Weights of a small transformer language model: width 256, tied embeddings.
Each number is 200 + 20 x the weight over the matrix's rms, rounded and kept within 0 to 999. Layers, rows and columns count from 0.

# layer 5 attention query, 256x256, rms 0.125, rows 0-108, columns 0-63
186,194,206,196,189,203,206,254,205,210,184,187,211,199,235,186,217,206,183,188,207,202,183,197,207,219,212,196,204,211,192,167,205,207,181,208,160,192,186,200,197,199,193,185,196,209,195,196,190,179,175,222,193,198,200,213,214,211,195,194,203,200,197,203
187,186,203,192,229,189,197,218,199,210,210,199,191,216,212,203,192,202,215,181,195,205,215,203,196,230,226,200,200,202,191,180,233,237,187,203,194,216,198,204,182,207,203,224,216,206,209,201,210,189,208,198,214,198,196,170,183,201,190,173,175,213,204,202
221,225,181,210,245,192,205,182,189,206,228,207,213,224,212,194,207,206,218,189,212,203,186,194,212,186,213,216,179,192,202,177,184,155,220,179,207,168,202,200,217,205,211,228,183,197,208,207,211,206,214,204,210,224,205,215,213,219,205,223,193,212,202,202
226,174,201,205,212,184,198,165,190,219,225,181,185,219,205,173,207,200,206,201,203,198,200,184,208,216,199,191,202,191,203,198,196,200,219,197,193,212,191,177,217,177,200,174,200,202,194,207,202,189,204,205,220,211,218,214,178,221,181,199,203,215,168,214
199,196,201,210,212,203,196,199,208,174,207,206,205,208,206,191,216,171,208,182,190,172,205,210,206,198,189,203,217,187,222,215,206,222,178,173,186,190,193,193,187,192,198,217,190,197,212,187,202,174,189,193,188,177,218,197,183,199,202,185,210,203,192,201
173,204,206,182,219,187,212,221,208,230,200,219,195,214,197,200,223,199,210,207,197,184,205,196,189,195,211,193,204,170,214,220,213,167,224,209,197,199,187,213,206,190,202,174,198,222,171,202,189,161,202,235,181,204,194,203,176,183,167,204,205,199,199,191
192,204,191,198,207,217,201,207,205,207,230,219,205,184,208,185,203,207,218,205,214,203,200,196,217,216,204,215,196,188,211,217,190,169,194,182,165,189,170,228,210,195,210,194,205,234,195,210,220,207,188,191,180,183,209,195,203,206,199,213,204,215,186,199
188,202,196,184,199,219,211,198,210,194,225,196,230,181,195,204,215,192,197,203,231,194,221,212,189,206,218,201,231,177,215,211,192,194,177,180,177,185,212,199,186,198,213,189,195,222,232,196,216,213,175,196,179,200,213,216,173,195,209,187,197,185,204,189
213,179,208,178,203,212,227,185,212,199,230,185,231,207,236,213,190,208,211,194,184,167,207,198,190,203,193,199,193,206,213,214,185,173,219,209,200,221,206,209,201,199,214,196,194,216,204,196,199,205,203,185,204,219,190,210,217,199,191,184,193,168,223,198
197,202,185,211,204,199,187,185,190,232,192,223,210,196,230,215,180,188,210,199,191,235,198,201,198,194,202,196,194,222,178,216,216,209,219,201,216,202,191,256,167,217,191,186,196,202,184,228,210,189,194,208,207,206,214,190,220,186,217,197,201,222,202,187
196,163,188,211,191,197,208,219,216,177,193,185,197,208,236,207,214,194,204,209,182,189,220,186,197,212,202,175,179,193,174,186,218,188,160,211,209,187,192,213,186,193,214,201,200,184,192,212,207,187,182,212,219,193,208,161,215,203,193,182,199,207,196,221
204,214,208,206,208,211,189,215,185,187,214,231,174,210,163,210,176,191,176,236,203,215,200,221,223,171,173,212,181,169,206,204,185,196,219,203,224,222,197,231,191,191,209,185,190,205,207,214,216,226,203,190,219,167,213,189,221,187,193,209,202,215,167,210
185,203,174,214,182,220,224,179,218,199,179,229,172,191,207,206,225,215,183,178,200,184,216,195,242,239,207,216,184,220,214,197,211,221,201,196,179,202,197,212,213,224,185,193,208,189,199,205,177,185,210,167,185,182,187,216,167,207,190,212,180,209,202,200
199,220,200,187,214,182,205,211,196,193,209,219,191,187,209,226,192,186,215,193,181,211,237,197,198,201,177,195,210,187,192,216,177,201,211,189,187,185,227,212,218,154,171,195,171,186,195,191,202,240,201,221,230,190,219,195,210,204,205,189,215,174,203,229
216,203,204,215,220,192,209,181,227,176,220,206,202,202,203,188,211,235,165,168,184,224,186,189,228,185,221,190,201,198,173,198,222,205,209,175,217,198,195,215,193,221,201,209,186,198,217,209,204,179,186,200,193,193,201,210,220,212,193,204,185,213,196,190
202,207,228,183,181,191,179,199,179,220,191,174,214,220,211,156,178,166,197,205,197,195,202,199,170,210,187,204,200,204,216,202,198,199,226,203,198,188,188,198,211,209,178,183,188,201,191,214,186,203,202,195,199,182,231,183,197,177,183,182,198,206,195,174
187,200,187,194,180,222,213,200,172,205,216,195,199,222,199,219,214,222,183,204,186,191,209,213,185,214,211,202,200,216,192,174,228,196,199,186,212,207,219,182,202,203,219,209,218,241,192,177,192,209,183,181,207,202,216,174,171,193,212,188,175,183,192,178
206,185,196,187,191,224,192,166,207,227,191,214,192,190,199,198,189,212,203,188,183,184,201,188,217,162,228,193,206,217,190,168,194,204,206,182,180,193,216,210,206,193,196,208,202,207,181,202,202,191,211,196,175,207,194,201,195,207,210,202,196,214,175,203
185,214,200,198,199,163,205,179,231,193,204,208,182,198,202,183,250,208,188,203,199,180,193,205,206,185,230,204,198,193,182,198,233,186,201,193,190,194,200,209,207,173,198,216,205,219,180,168,225,190,201,230,192,220,184,207,204,197,201,220,179,195,213,217
199,217,174,200,204,218,202,213,186,203,183,192,206,199,214,164,209,172,180,219,210,236,210,180,196,198,210,207,184,196,210,197,179,181,188,199,180,209,196,192,204,210,200,195,204,178,221,222,198,200,191,212,176,184,202,205,201,226,189,187,185,195,189,193
204,194,209,173,199,196,229,194,204,187,198,230,216,214,198,182,172,187,210,234,188,194,187,168,192,218,174,207,168,168,204,199,210,182,184,197,195,198,207,190,196,206,219,210,203,194,208,201,202,204,213,201,217,221,217,232,190,165,192,212,230,222,177,183
225,199,197,197,193,178,188,178,229,216,165,201,202,182,201,202,199,216,194,227,195,216,205,204,233,176,221,184,212,156,171,202,191,171,216,202,192,209,225,232,165,245,171,217,197,202,177,169,239,198,192,241,204,216,202,191,196,225,207,218,203,201,181,200
220,214,195,198,191,210,180,211,202,204,192,162,211,181,209,201,200,233,214,201,234,174,202,195,213,207,190,180,202,206,236,204,206,207,223,208,208,199,219,199,189,187,193,213,198,183,195,215,184,206,155,186,181,209,202,225,171,187,211,205,200,194,218,212
177,196,194,202,212,215,209,228,213,218,203,184,225,194,196,199,200,243,181,194,178,189,215,200,222,182,176,208,196,209,191,202,200,209,206,187,177,217,221,196,235,217,200,189,217,198,220,231,223,222,175,192,214,232,192,208,162,207,225,198,167,197,193,188
234,199,212,199,206,188,205,200,204,172,190,204,215,180,185,180,232,198,194,215,193,200,205,176,194,174,178,207,190,208,190,195,219,206,184,200,198,183,187,193,207,204,189,224,195,199,220,189,190,194,201,186,187,197,182,200,197,203,211,227,204,207,203,187
218,203,195,207,193,193,212,200,199,186,175,204,202,185,179,179,203,228,225,185,209,190,197,195,209,230,210,197,211,202,188,199,198,186,199,189,212,201,189,203,209,180,246,221,209,209,205,200,221,198,185,202,180,200,197,200,186,202,204,197,211,216,224,153
198,208,202,200,204,200,224,201,207,186,185,196,203,218,223,193,182,213,189,203,211,228,218,200,187,194,218,183,186,208,203,212,249,193,180,234,230,200,193,211,211,210,197,224,199,189,208,199,193,189,204,224,198,220,214,188,150,202,216,188,209,205,231,190
186,203,213,208,212,201,228,200,190,224,197,215,220,211,187,201,203,211,211,171,207,236,196,205,194,203,208,213,211,194,191,231,175,201,169,216,199,192,213,192,200,183,197,218,218,215,183,159,199,194,201,222,218,191,196,214,210,180,207,210,184,233,185,192
201,214,190,253,198,177,189,191,208,195,214,210,193,166,200,198,217,223,225,214,200,203,223,201,201,195,188,196,219,175,185,198,215,212,204,208,204,204,218,208,183,187,174,209,165,225,198,221,212,206,186,203,191,231,180,195,193,193,208,235,192,217,211,230
209,179,219,172,205,190,208,179,194,218,205,205,201,205,204,231,201,194,197,215,199,225,174,194,183,185,209,204,215,175,193,187,184,197,198,199,194,195,218,215,204,181,184,192,204,208,189,182,196,175,197,188,211,211,202,208,179,219,220,186,188,226,211,178
206,225,209,201,223,190,197,210,226,201,217,199,214,204,201,193,208,213,194,149,183,202,198,192,198,182,168,217,191,185,206,178,210,196,182,207,200,191,221,208,230,201,191,221,208,212,178,211,202,182,191,185,226,209,201,204,196,198,199,195,207,199,193,197
191,194,199,180,179,204,202,194,208,227,191,179,186,222,205,194,228,197,202,200,203,203,184,191,187,198,223,162,221,197,200,207,205,217,191,190,203,214,216,157,189,200,206,211,190,181,220,207,204,195,186,206,206,201,175,213,215,198,196,179,219,214,226,197
184,187,196,210,189,191,213,225,197,218,210,219,207,199,182,202,170,209,198,192,226,170,190,220,186,210,220,203,207,189,163,204,192,198,191,198,203,205,220,174,208,193,175,215,186,211,191,212,215,207,193,207,206,206,206,192,209,174,205,220,210,222,221,204
192,207,183,197,178,209,211,192,195,200,197,184,185,185,177,224,197,215,216,207,208,209,179,228,210,170,179,224,198,225,192,210,195,168,229,206,203,214,228,202,192,215,203,213,211,201,190,204,193,193,183,194,210,200,208,218,216,225,221,196,191,194,198,189
202,203,203,223,228,211,178,219,186,181,177,211,185,181,199,177,194,181,215,201,195,189,209,204,169,212,178,186,210,205,205,196,209,239,202,217,200,196,199,212,186,216,178,201,215,197,198,209,202,190,201,194,190,189,187,180,193,183,187,192,227,219,179,216
222,209,225,213,199,223,160,201,197,220,206,230,205,189,201,199,201,198,216,182,196,220,190,207,208,192,187,190,193,198,203,223,216,172,178,186,216,171,184,198,183,213,170,208,195,211,206,187,217,187,203,203,238,213,220,215,201,201,214,183,201,230,183,202
189,219,205,196,246,210,191,170,208,184,205,184,198,202,209,178,209,223,198,179,215,186,205,215,171,192,182,219,214,189,203,201,189,222,183,190,191,196,204,228,211,190,212,205,201,199,197,218,205,189,199,195,206,224,190,196,202,211,208,198,195,210,217,183
195,221,220,212,225,177,188,155,168,189,218,205,205,224,172,197,185,204,207,168,192,193,204,228,200,216,210,190,211,195,221,186,211,182,202,200,223,188,213,216,173,188,197,200,183,181,194,198,214,182,188,212,201,218,220,184,184,217,206,208,155,200,205,225
189,205,220,203,202,179,198,177,212,206,189,215,183,181,211,209,171,180,196,233,204,209,187,191,184,179,182,202,196,176,199,227,217,183,205,195,209,186,179,183,186,192,216,192,171,206,191,199,193,208,193,209,233,210,194,211,186,197,219,224,213,195,165,198
208,212,182,202,189,224,222,215,229,217,185,186,195,177,226,206,209,210,208,204,196,225,201,196,197,213,214,191,222,170,203,185,219,197,205,185,216,185,191,196,184,215,192,189,209,213,188,197,194,212,181,252,181,197,218,194,220,197,208,196,187,195,176,187
192,203,179,193,224,205,177,212,183,204,204,240,196,188,201,179,207,185,180,197,178,202,195,205,216,188,204,224,204,176,193,209,237,219,197,178,193,183,191,217,210,192,211,214,203,199,202,180,210,180,221,204,241,242,196,198,223,200,217,189,209,203,201,208
226,215,196,177,217,208,203,188,222,239,209,235,195,218,214,222,207,220,203,184,218,190,166,216,199,204,209,177,214,216,207,193,192,185,156,215,197,207,214,203,198,192,218,178,225,187,155,208,217,206,192,193,184,204,188,195,217,226,221,239,209,191,206,201
219,195,227,180,199,188,205,201,188,196,190,218,195,201,233,252,197,191,213,198,176,224,179,229,206,161,213,212,190,226,200,208,181,198,202,173,200,185,200,222,212,218,198,180,205,192,187,216,225,198,204,226,192,190,205,181,228,176,191,191,181,225,139,204
184,222,199,194,194,227,198,198,195,176,218,201,185,184,205,205,201,205,178,181,210,214,210,185,214,215,194,199,202,256,186,209,193,203,155,205,203,225,219,209,201,185,203,236,180,223,218,192,231,220,197,193,211,189,184,198,221,209,195,197,175,203,200,220
193,166,224,194,221,190,211,209,197,204,205,193,201,176,193,197,201,192,204,224,207,201,195,197,184,214,196,215,184,213,191,179,202,202,201,186,218,196,180,195,205,185,200,177,186,224,197,204,195,170,211,195,200,205,240,208,194,203,161,191,237,201,177,228
204,213,200,182,210,220,193,174,214,215,214,160,187,197,185,205,211,193,208,213,201,205,191,204,209,211,219,190,218,195,232,198,211,207,207,209,204,187,189,217,189,185,225,196,176,203,200,189,205,233,217,185,201,192,174,219,199,206,215,202,213,200,182,194
208,195,214,194,230,206,192,213,202,205,183,192,211,181,189,193,199,215,176,196,199,198,202,220,214,198,190,211,204,219,177,197,212,163,207,213,204,227,203,195,215,195,209,180,207,204,211,202,228,204,185,192,221,162,231,179,193,187,224,226,186,215,203,210
196,232,167,181,187,177,178,209,204,193,211,190,189,174,195,208,189,199,207,190,201,202,209,196,198,181,225,210,204,222,191,228,196,198,178,194,185,204,196,223,198,187,190,204,194,208,192,199,212,181,214,196,189,175,192,169,197,219,216,240,192,220,197,172
203,198,203,207,176,192,190,177,234,196,207,213,223,197,223,216,193,207,228,206,215,201,184,212,224,217,203,195,224,209,211,186,222,221,207,164,214,201,204,179,199,215,175,201,215,196,184,209,193,199,222,189,188,190,189,192,168,194,195,215,173,215,215,176
196,194,200,207,182,176,201,185,227,216,234,204,177,217,210,194,175,201,200,200,207,204,171,172,206,184,189,185,188,188,170,194,210,198,180,204,212,218,216,207,207,222,209,182,196,221,189,197,198,215,183,162,239,231,224,224,208,202,186,199,204,182,228,220
197,219,206,184,248,217,206,217,196,205,193,237,191,193,200,195,200,207,212,189,182,204,177,201,217,220,186,177,213,193,220,190,172,191,188,198,203,186,182,198,186,208,198,206,173,201,189,176,203,198,224,172,204,205,194,204,193,220,230,199,179,216,205,198
181,192,156,171,210,225,202,166,192,211,201,231,196,174,195,179,189,201,192,137,197,183,211,188,229,198,193,199,204,207,217,163,178,206,191,229,171,187,235,214,182,180,196,193,197,210,182,225,201,204,186,177,181,201,212,214,169,173,176,185,167,212,199,161
194,181,196,190,180,208,217,183,200,177,206,205,220,178,199,201,184,170,192,212,198,217,215,209,184,201,193,173,194,198,199,198,185,228,203,204,195,213,215,188,234,188,196,193,218,220,206,210,198,199,194,221,195,227,182,200,176,201,207,184,216,182,193,195
222,184,223,213,191,199,212,204,203,208,185,188,183,206,217,174,178,179,188,199,178,229,197,193,212,215,211,209,207,197,205,178,190,204,192,214,210,208,188,192,191,186,200,177,184,201,190,198,215,199,248,180,208,218,190,200,195,198,220,205,224,196,207,227
210,191,210,227,190,184,216,203,212,181,203,205,200,184,218,223,187,210,226,193,206,211,197,189,205,199,218,217,196,227,206,201,208,208,190,194,203,203,217,219,195,194,197,193,203,188,183,207,197,186,178,196,193,200,184,182,198,208,209,236,182,213,173,188
186,177,175,195,212,216,185,179,221,172,198,194,211,221,217,167,210,210,197,166,175,258,206,225,195,166,183,186,181,200,217,164,210,193,199,206,196,212,184,214,178,218,175,198,189,206,214,207,196,199,208,197,196,206,204,183,205,198,199,196,210,230,187,203
215,165,179,194,206,187,214,195,202,164,230,218,189,210,189,187,168,210,196,165,240,186,212,183,179,208,205,220,200,202,185,199,221,207,215,207,193,174,208,170,240,222,192,214,182,180,215,197,207,181,233,208,205,202,207,183,207,215,189,183,233,234,189,199
206,191,176,219,202,182,162,204,179,197,196,229,171,196,189,205,203,214,190,196,170,197,216,214,161,188,203,199,209,169,210,199,168,207,203,176,201,217,192,190,191,174,199,184,209,204,186,210,206,202,202,200,195,219,191,191,189,188,195,202,212,194,223,193
212,200,194,244,203,207,196,200,199,170,206,196,178,199,191,190,230,205,211,198,224,209,197,174,211,199,178,223,217,224,205,202,210,199,203,225,178,223,199,218,170,167,187,198,177,223,207,217,184,181,200,185,208,176,228,210,176,229,199,187,209,193,196,213
184,190,203,200,212,213,162,216,238,201,197,217,207,189,183,173,211,207,213,180,199,214,175,180,212,197,221,207,177,199,222,185,173,198,202,217,196,238,211,180,206,211,199,199,191,188,202,216,200,226,202,207,205,197,187,191,216,200,203,209,207,177,216,181
204,178,204,193,178,205,200,211,191,191,205,218,210,217,206,221,191,193,194,182,215,197,188,185,198,195,196,211,203,191,225,221,170,188,223,199,171,200,216,179,179,186,171,202,204,205,208,179,204,189,204,187,197,214,201,195,185,221,199,176,187,208,188,197
179,202,186,204,199,188,217,199,234,216,199,183,216,193,186,186,187,187,209,180,201,169,187,201,189,194,187,187,200,172,197,218,188,204,196,197,196,183,207,216,170,208,212,180,205,201,205,210,216,232,217,207,213,187,195,201,183,214,163,180,199,214,203,204
181,193,189,224,184,169,211,205,191,219,182,193,192,169,183,220,220,230,190,198,223,191,198,187,223,203,186,212,203,205,213,212,185,187,201,182,202,235,191,224,201,208,195,200,197,203,193,203,213,241,188,195,222,179,159,208,220,191,203,227,222,192,200,202
186,228,198,210,169,209,221,205,211,179,219,203,211,209,231,197,180,238,197,179,205,192,190,206,187,184,220,216,188,193,224,200,194,199,201,185,180,203,254,187,201,225,238,203,201,205,203,201,176,212,205,201,212,201,205,213,188,215,199,193,182,195,185,245
163,244,243,229,183,145,206,181,261,268,174,201,239,192,198,205,212,238,179,159,206,239,219,227,170,203,212,252,159,230,178,209,227,187,205,219,176,245,242,258,171,231,246,169,177,179,175,194,204,217,210,125,195,167,204,178,201,222,174,186,216,202,198,224
168,195,154,175,158,181,211,275,202,215,193,214,228,251,176,258,204,138,214,207,251,199,147,180,224,215,192,197,228,191,197,187,258,169,210,177,205,166,198,195,159,220,142,189,223,238,236,237,241,260,206,220,186,217,254,190,229,188,194,207,188,161,244,174
185,200,194,213,211,231,190,214,185,226,211,154,192,165,214,227,211,132,201,124,249,199,202,228,218,276,231,187,197,220,209,220,205,202,200,208,207,181,208,190,200,206,169,191,227,214,184,220,186,233,196,218,196,253,164,214,171,225,207,253,203,166,144,199
201,200,188,165,204,195,221,214,173,224,268,244,199,171,198,226,224,177,243,168,131,146,193,205,215,150,226,191,252,202,196,163,190,229,173,208,147,227,241,194,201,216,148,194,243,164,234,222,168,223,215,230,181,204,160,254,194,218,209,213,162,214,173,223
257,198,231,202,242,171,189,227,190,206,222,225,202,228,200,205,172,205,208,209,186,209,202,168,218,180,203,205,209,198,213,216,231,172,172,213,182,226,222,196,201,221,187,171,161,187,209,249,230,161,195,180,217,223,197,177,198,148,191,229,203,206,166,193
206,257,233,181,192,191,224,194,262,194,226,212,184,173,211,206,185,210,163,193,210,218,158,219,191,205,171,248,227,219,202,221,186,177,180,208,215,231,205,167,210,231,183,223,203,151,155,218,271,196,242,209,225,254,200,166,178,165,242,191,200,171,198,200
161,193,219,189,196,186,186,212,142,223,175,183,232,180,191,202,218,169,190,164,186,212,184,236,190,156,217,296,216,207,210,194,167,166,191,247,239,163,228,208,198,201,187,177,259,237,221,204,212,184,206,215,233,179,228,199,162,201,207,211,235,186,203,186
185,177,183,178,148,236,211,237,201,204,196,185,167,171,203,228,224,248,201,147,201,190,214,136,221,235,221,167,194,198,210,150,203,219,203,219,228,176,201,213,165,219,177,192,215,193,217,225,215,206,251,181,170,241,194,167,198,269,226,168,178,186,170,175
178,218,209,190,178,226,184,190,207,190,236,192,179,203,214,174,191,246,233,212,162,280,216,208,209,250,163,249,216,215,156,192,149,214,201,173,214,244,164,163,250,223,208,190,209,201,159,194,255,189,210,170,232,152,189,192,186,247,197,216,196,167,162,205
214,186,214,188,198,211,165,172,240,215,182,194,141,205,233,173,284,205,176,199,192,138,199,225,233,201,199,185,184,177,197,241,166,234,196,192,224,189,215,196,239,171,171,206,191,174,205,186,190,204,195,159,216,180,209,180,199,236,209,201,177,238,189,215
206,188,195,173,203,181,253,219,177,158,181,226,232,223,203,243,201,207,207,219,215,219,214,207,244,172,212,218,185,228,193,199,236,172,191,196,182,203,201,184,178,177,205,209,177,229,167,196,244,204,206,216,223,201,177,144,149,239,227,270,169,175,217,211
237,215,206,205,239,235,228,118,229,171,237,216,234,195,226,219,223,218,197,162,181,196,212,220,201,197,208,189,240,156,169,221,220,176,224,145,224,244,172,231,154,211,243,202,195,136,175,187,212,194,212,229,201,235,215,219,192,198,179,258,140,190,178,179
176,204,167,232,221,210,203,285,192,241,190,173,177,205,167,211,174,228,197,221,192,192,204,196,214,163,225,193,214,212,190,189,242,191,244,203,213,166,149,240,212,225,249,184,172,174,228,189,186,213,205,174,187,142,235,185,178,210,183,186,160,217,199,238
192,199,212,164,196,162,192,186,203,211,203,245,194,159,201,224,196,178,208,230,160,219,222,199,171,228,225,245,171,197,165,233,206,216,175,177,202,165,216,158,208,203,215,192,178,225,198,234,219,218,208,202,204,249,198,213,176,206,169,203,183,168,180,182
213,235,157,203,170,215,245,200,212,202,160,214,223,207,181,191,201,191,228,236,215,225,220,253,197,183,257,206,251,206,174,159,162,188,193,249,259,249,213,197,149,178,201,190,211,215,231,220,201,173,195,157,175,194,222,219,174,200,177,200,131,190,191,227
238,225,197,203,193,182,200,189,188,138,216,202,159,211,213,212,227,236,216,179,175,168,236,157,191,212,200,212,178,185,172,200,176,182,179,208,229,179,185,199,185,203,164,175,193,193,180,216,234,212,220,204,171,275,210,199,194,201,190,200,154,226,187,192
194,220,159,187,152,222,195,217,194,201,228,157,208,158,239,212,193,182,174,192,219,205,177,239,182,176,187,205,243,226,224,204,222,210,209,264,204,165,217,196,187,229,229,225,238,246,204,213,201,189,251,211,202,195,220,174,215,190,219,146,175,204,261,216
224,185,208,242,189,217,165,181,165,212,194,192,164,183,243,185,185,208,179,184,230,174,195,166,164,232,187,181,215,188,219,208,205,201,159,187,219,161,181,185,213,219,254,192,173,211,194,194,175,219,163,175,216,222,168,149,237,217,164,226,205,263,196,209
215,243,189,219,221,196,221,148,204,216,193,169,212,218,233,174,163,228,180,229,191,214,226,191,194,182,175,188,168,203,160,185,209,208,224,230,180,203,203,189,154,246,208,174,169,166,134,171,204,198,157,205,169,198,207,175,196,171,183,234,151,216,233,251
187,226,191,178,197,196,195,228,195,207,193,227,211,206,185,198,163,194,235,189,181,218,199,190,158,207,214,174,175,210,207,155,217,179,226,146,214,190,197,250,211,194,176,193,222,183,200,179,218,218,184,214,211,177,211,190,212,211,200,198,192,127,201,193
213,182,227,235,213,245,153,183,185,196,220,176,203,205,192,217,135,165,246,176,190,211,225,231,207,224,186,193,201,226,248,226,221,192,194,164,173,250,201,201,188,198,174,158,210,236,162,186,200,137,202,202,197,187,231,255,229,217,221,152,165,246,162,245
197,176,217,212,216,239,163,172,190,215,202,198,217,219,167,255,164,178,152,173,184,197,179,155,265,231,207,214,195,262,216,260,222,197,201,198,187,204,221,155,175,174,230,195,182,169,223,227,183,223,207,217,194,176,204,219,197,180,162,204,203,204,193,203
141,229,175,157,223,163,206,172,192,164,190,260,203,154,228,225,212,180,238,166,213,202,211,193,196,246,206,171,257,161,234,173,156,182,224,219,176,229,217,233,214,186,194,189,203,226,176,204,206,180,242,187,229,204,229,206,202,226,203,148,151,251,145,229
191,159,176,197,245,189,188,262,164,194,196,180,180,212,173,169,209,217,212,189,161,217,229,229,192,221,253,182,186,250,214,163,208,167,154,203,182,195,222,180,223,214,206,193,181,165,177,191,190,206,228,213,229,169,201,235,209,204,239,183,207,192,195,257
214,208,198,212,228,218,283,172,195,198,227,223,235,187,216,145,252,212,213,207,217,194,222,197,146,192,196,114,179,151,175,216,226,214,203,181,216,173,229,178,228,201,169,206,231,157,204,176,207,195,203,224,211,171,202,213,161,247,210,237,200,143,175,159
243,183,181,219,223,218,174,194,185,179,208,188,216,218,177,171,159,223,171,221,207,189,172,202,228,209,213,212,222,220,195,199,251,155,184,226,202,200,218,220,173,202,191,228,194,264,195,210,199,211,221,218,163,191,166,173,203,199,193,228,200,213,236,221
174,193,230,229,201,233,163,199,235,207,139,202,238,232,184,250,221,221,206,231,195,212,159,167,209,173,189,215,138,171,142,204,199,165,199,232,158,224,160,225,202,247,188,204,197,216,161,171,204,231,185,235,185,233,193,150,146,223,181,193,195,161,238,215
198,185,212,272,250,214,185,161,198,195,234,259,219,163,137,159,148,169,205,208,214,193,141,208,208,216,153,219,183,200,168,203,236,218,172,212,185,216,187,245,175,235,238,180,252,188,247,214,186,217,234,192,185,221,233,183,170,199,180,234,219,227,177,190
212,210,157,254,240,229,234,243,211,238,195,202,209,203,159,200,144,189,171,188,222,228,216,156,196,202,184,203,220,220,227,221,221,220,212,208,201,218,197,190,202,171,217,201,194,201,232,210,222,195,277,252,177,181,189,192,191,193,133,192,212,205,177,148
149,203,220,189,196,205,222,193,223,236,163,217,172,217,180,207,176,192,179,155,231,198,182,235,146,187,211,178,140,179,151,233,190,219,215,161,214,216,209,214,153,165,180,198,176,242,181,222,173,187,200,193,169,194,143,226,141,245,168,187,180,173,205,196
193,203,211,194,175,208,225,217,223,187,220,141,200,231,182,208,204,231,215,193,173,199,224,186,236,189,169,221,197,230,210,223,227,249,194,149,208,223,198,138,241,156,204,180,211,197,213,220,191,179,148,232,191,157,228,228,199,175,197,232,242,197,209,195
192,258,184,199,203,246,214,234,182,238,197,254,177,243,196,212,175,172,168,210,178,205,163,227,207,195,215,192,204,230,175,171,218,157,198,217,217,251,175,198,171,206,179,218,209,241,182,259,155,156,198,234,186,203,201,218,228,197,244,163,176,201,230,212
208,178,205,201,200,207,207,209,188,196,198,171,211,190,227,207,205,231,214,190,200,220,188,208,161,183,173,236,199,195,203,215,214,180,181,195,214,188,194,251,168,210,205,164,216,198,185,231,162,201,187,178,215,225,185,180,226,228,206,244,195,198,223,199
238,164,205,230,198,179,202,178,169,190,190,216,205,187,195,205,174,182,230,242,194,186,208,178,173,176,228,242,205,218,204,229,212,196,206,208,210,172,215,147,194,216,199,180,243,217,176,187,175,236,187,213,168,242,259,189,223,192,200,171,235,261,247,176
201,202,128,198,224,239,193,248,190,141,219,191,226,178,201,192,203,190,177,163,204,191,231,199,226,141,231,204,221,238,184,227,182,225,145,161,224,168,178,166,194,234,210,176,204,145,199,186,207,198,249,226,197,225,223,219,214,211,193,215,210,190,183,196
206,161,239,214,143,164,248,242,156,204,227,181,182,188,173,206,202,208,195,191,227,175,226,178,204,183,175,209,196,208,169,183,242,213,202,213,211,190,209,204,217,157,232,155,172,226,225,198,175,208,205,209,244,229,206,177,185,201,237,200,177,187,203,228
198,208,217,232,207,208,210,213,206,213,224,155,168,132,198,151,152,232,244,208,197,214,172,215,219,225,220,230,200,211,211,169,178,219,170,227,211,232,232,208,167,208,161,170,240,188,233,208,223,236,221,153,234,245,208,221,234,197,213,188,183,226,222,187
178,167,213,213,208,183,191,185,200,230,197,196,200,198,161,221,221,236,185,222,248,209,248,203,209,219,244,204,177,202,194,175,176,216,206,174,180,200,221,120,221,219,155,227,171,206,198,197,203,207,194,183,210,222,221,204,187,176,192,217,194,190,192,198
211,217,203,233,148,162,183,186,197,157,141,226,235,203,167,203,238,195,222,183,200,196,210,202,207,214,214,182,189,206,160,193,196,207,223,195,154,212,187,157,220,134,181,175,181,225,194,178,197,142,209,201,195,149,204,200,184,220,194,179,234,250,225,246
202,199,222,169,212,186,205,234,208,185,246,221,217,235,221,172,188,237,171,264,158,155,168,185,252,197,216,186,247,203,165,200,218,242,202,184,191,213,153,158,229,215,198,206,177,227,213,222,201,180,199,167,182,208,191,162,193,212,196,229,182,222,203,174
176,202,201,223,209,198,248,138,139,173,201,209,202,189,191,171,186,176,178,220,201,193,196,192,237,171,185,218,179,205,230,233,216,257,213,234,190,247,193,196,138,198,238,201,212,209,225,167,190,207,210,205,194,199,195,162,187,198,228,241,240,208,173,210
161,188,182,173,189,179,161,247,242,185,158,200,211,171,223,205,239,152,172,181,208,172,184,208,211,214,203,208,172,214,227,178,182,193,199,182,228,220,190,232,201,221,186,218,238,228,188,214,219,224,227,218,210,167,192,227,204,258,204,205,273,229,183,191
220,211,192,178,206,200,179,188,203,218,200,161,154,200,222,174,179,210,200,181,268,217,244,195,239,196,173,193,238,205,243,206,195,245,183,211,226,182,223,173,155,223,166,206,172,221,197,192,193,206,210,204,184,208,210,213,238,235,122,164,183,206,161,168
211,229,220,194,190,215,212,194,167,240,218,159,164,173,224,208,205,160,168,217,243,200,206,188,206,213,202,176,212,219,206,214,221,235,186,217,152,175,183,140,188,185,205,192,206,204,220,189,191,164,185,229,190,232,223,215,228,201,223,194,218,221,178,218
182,202,207,227,208,171,188,193,206,179,223,204,197,138,217,177,243,195,197,197,156,150,210,189,216,205,210,248,167,191,187,229,169,182,202,228,206,218,192,212,256,215,207,207,210,169,174,188,190,217,173,228,219,248,208,219,207,220,210,203,212,223,159,231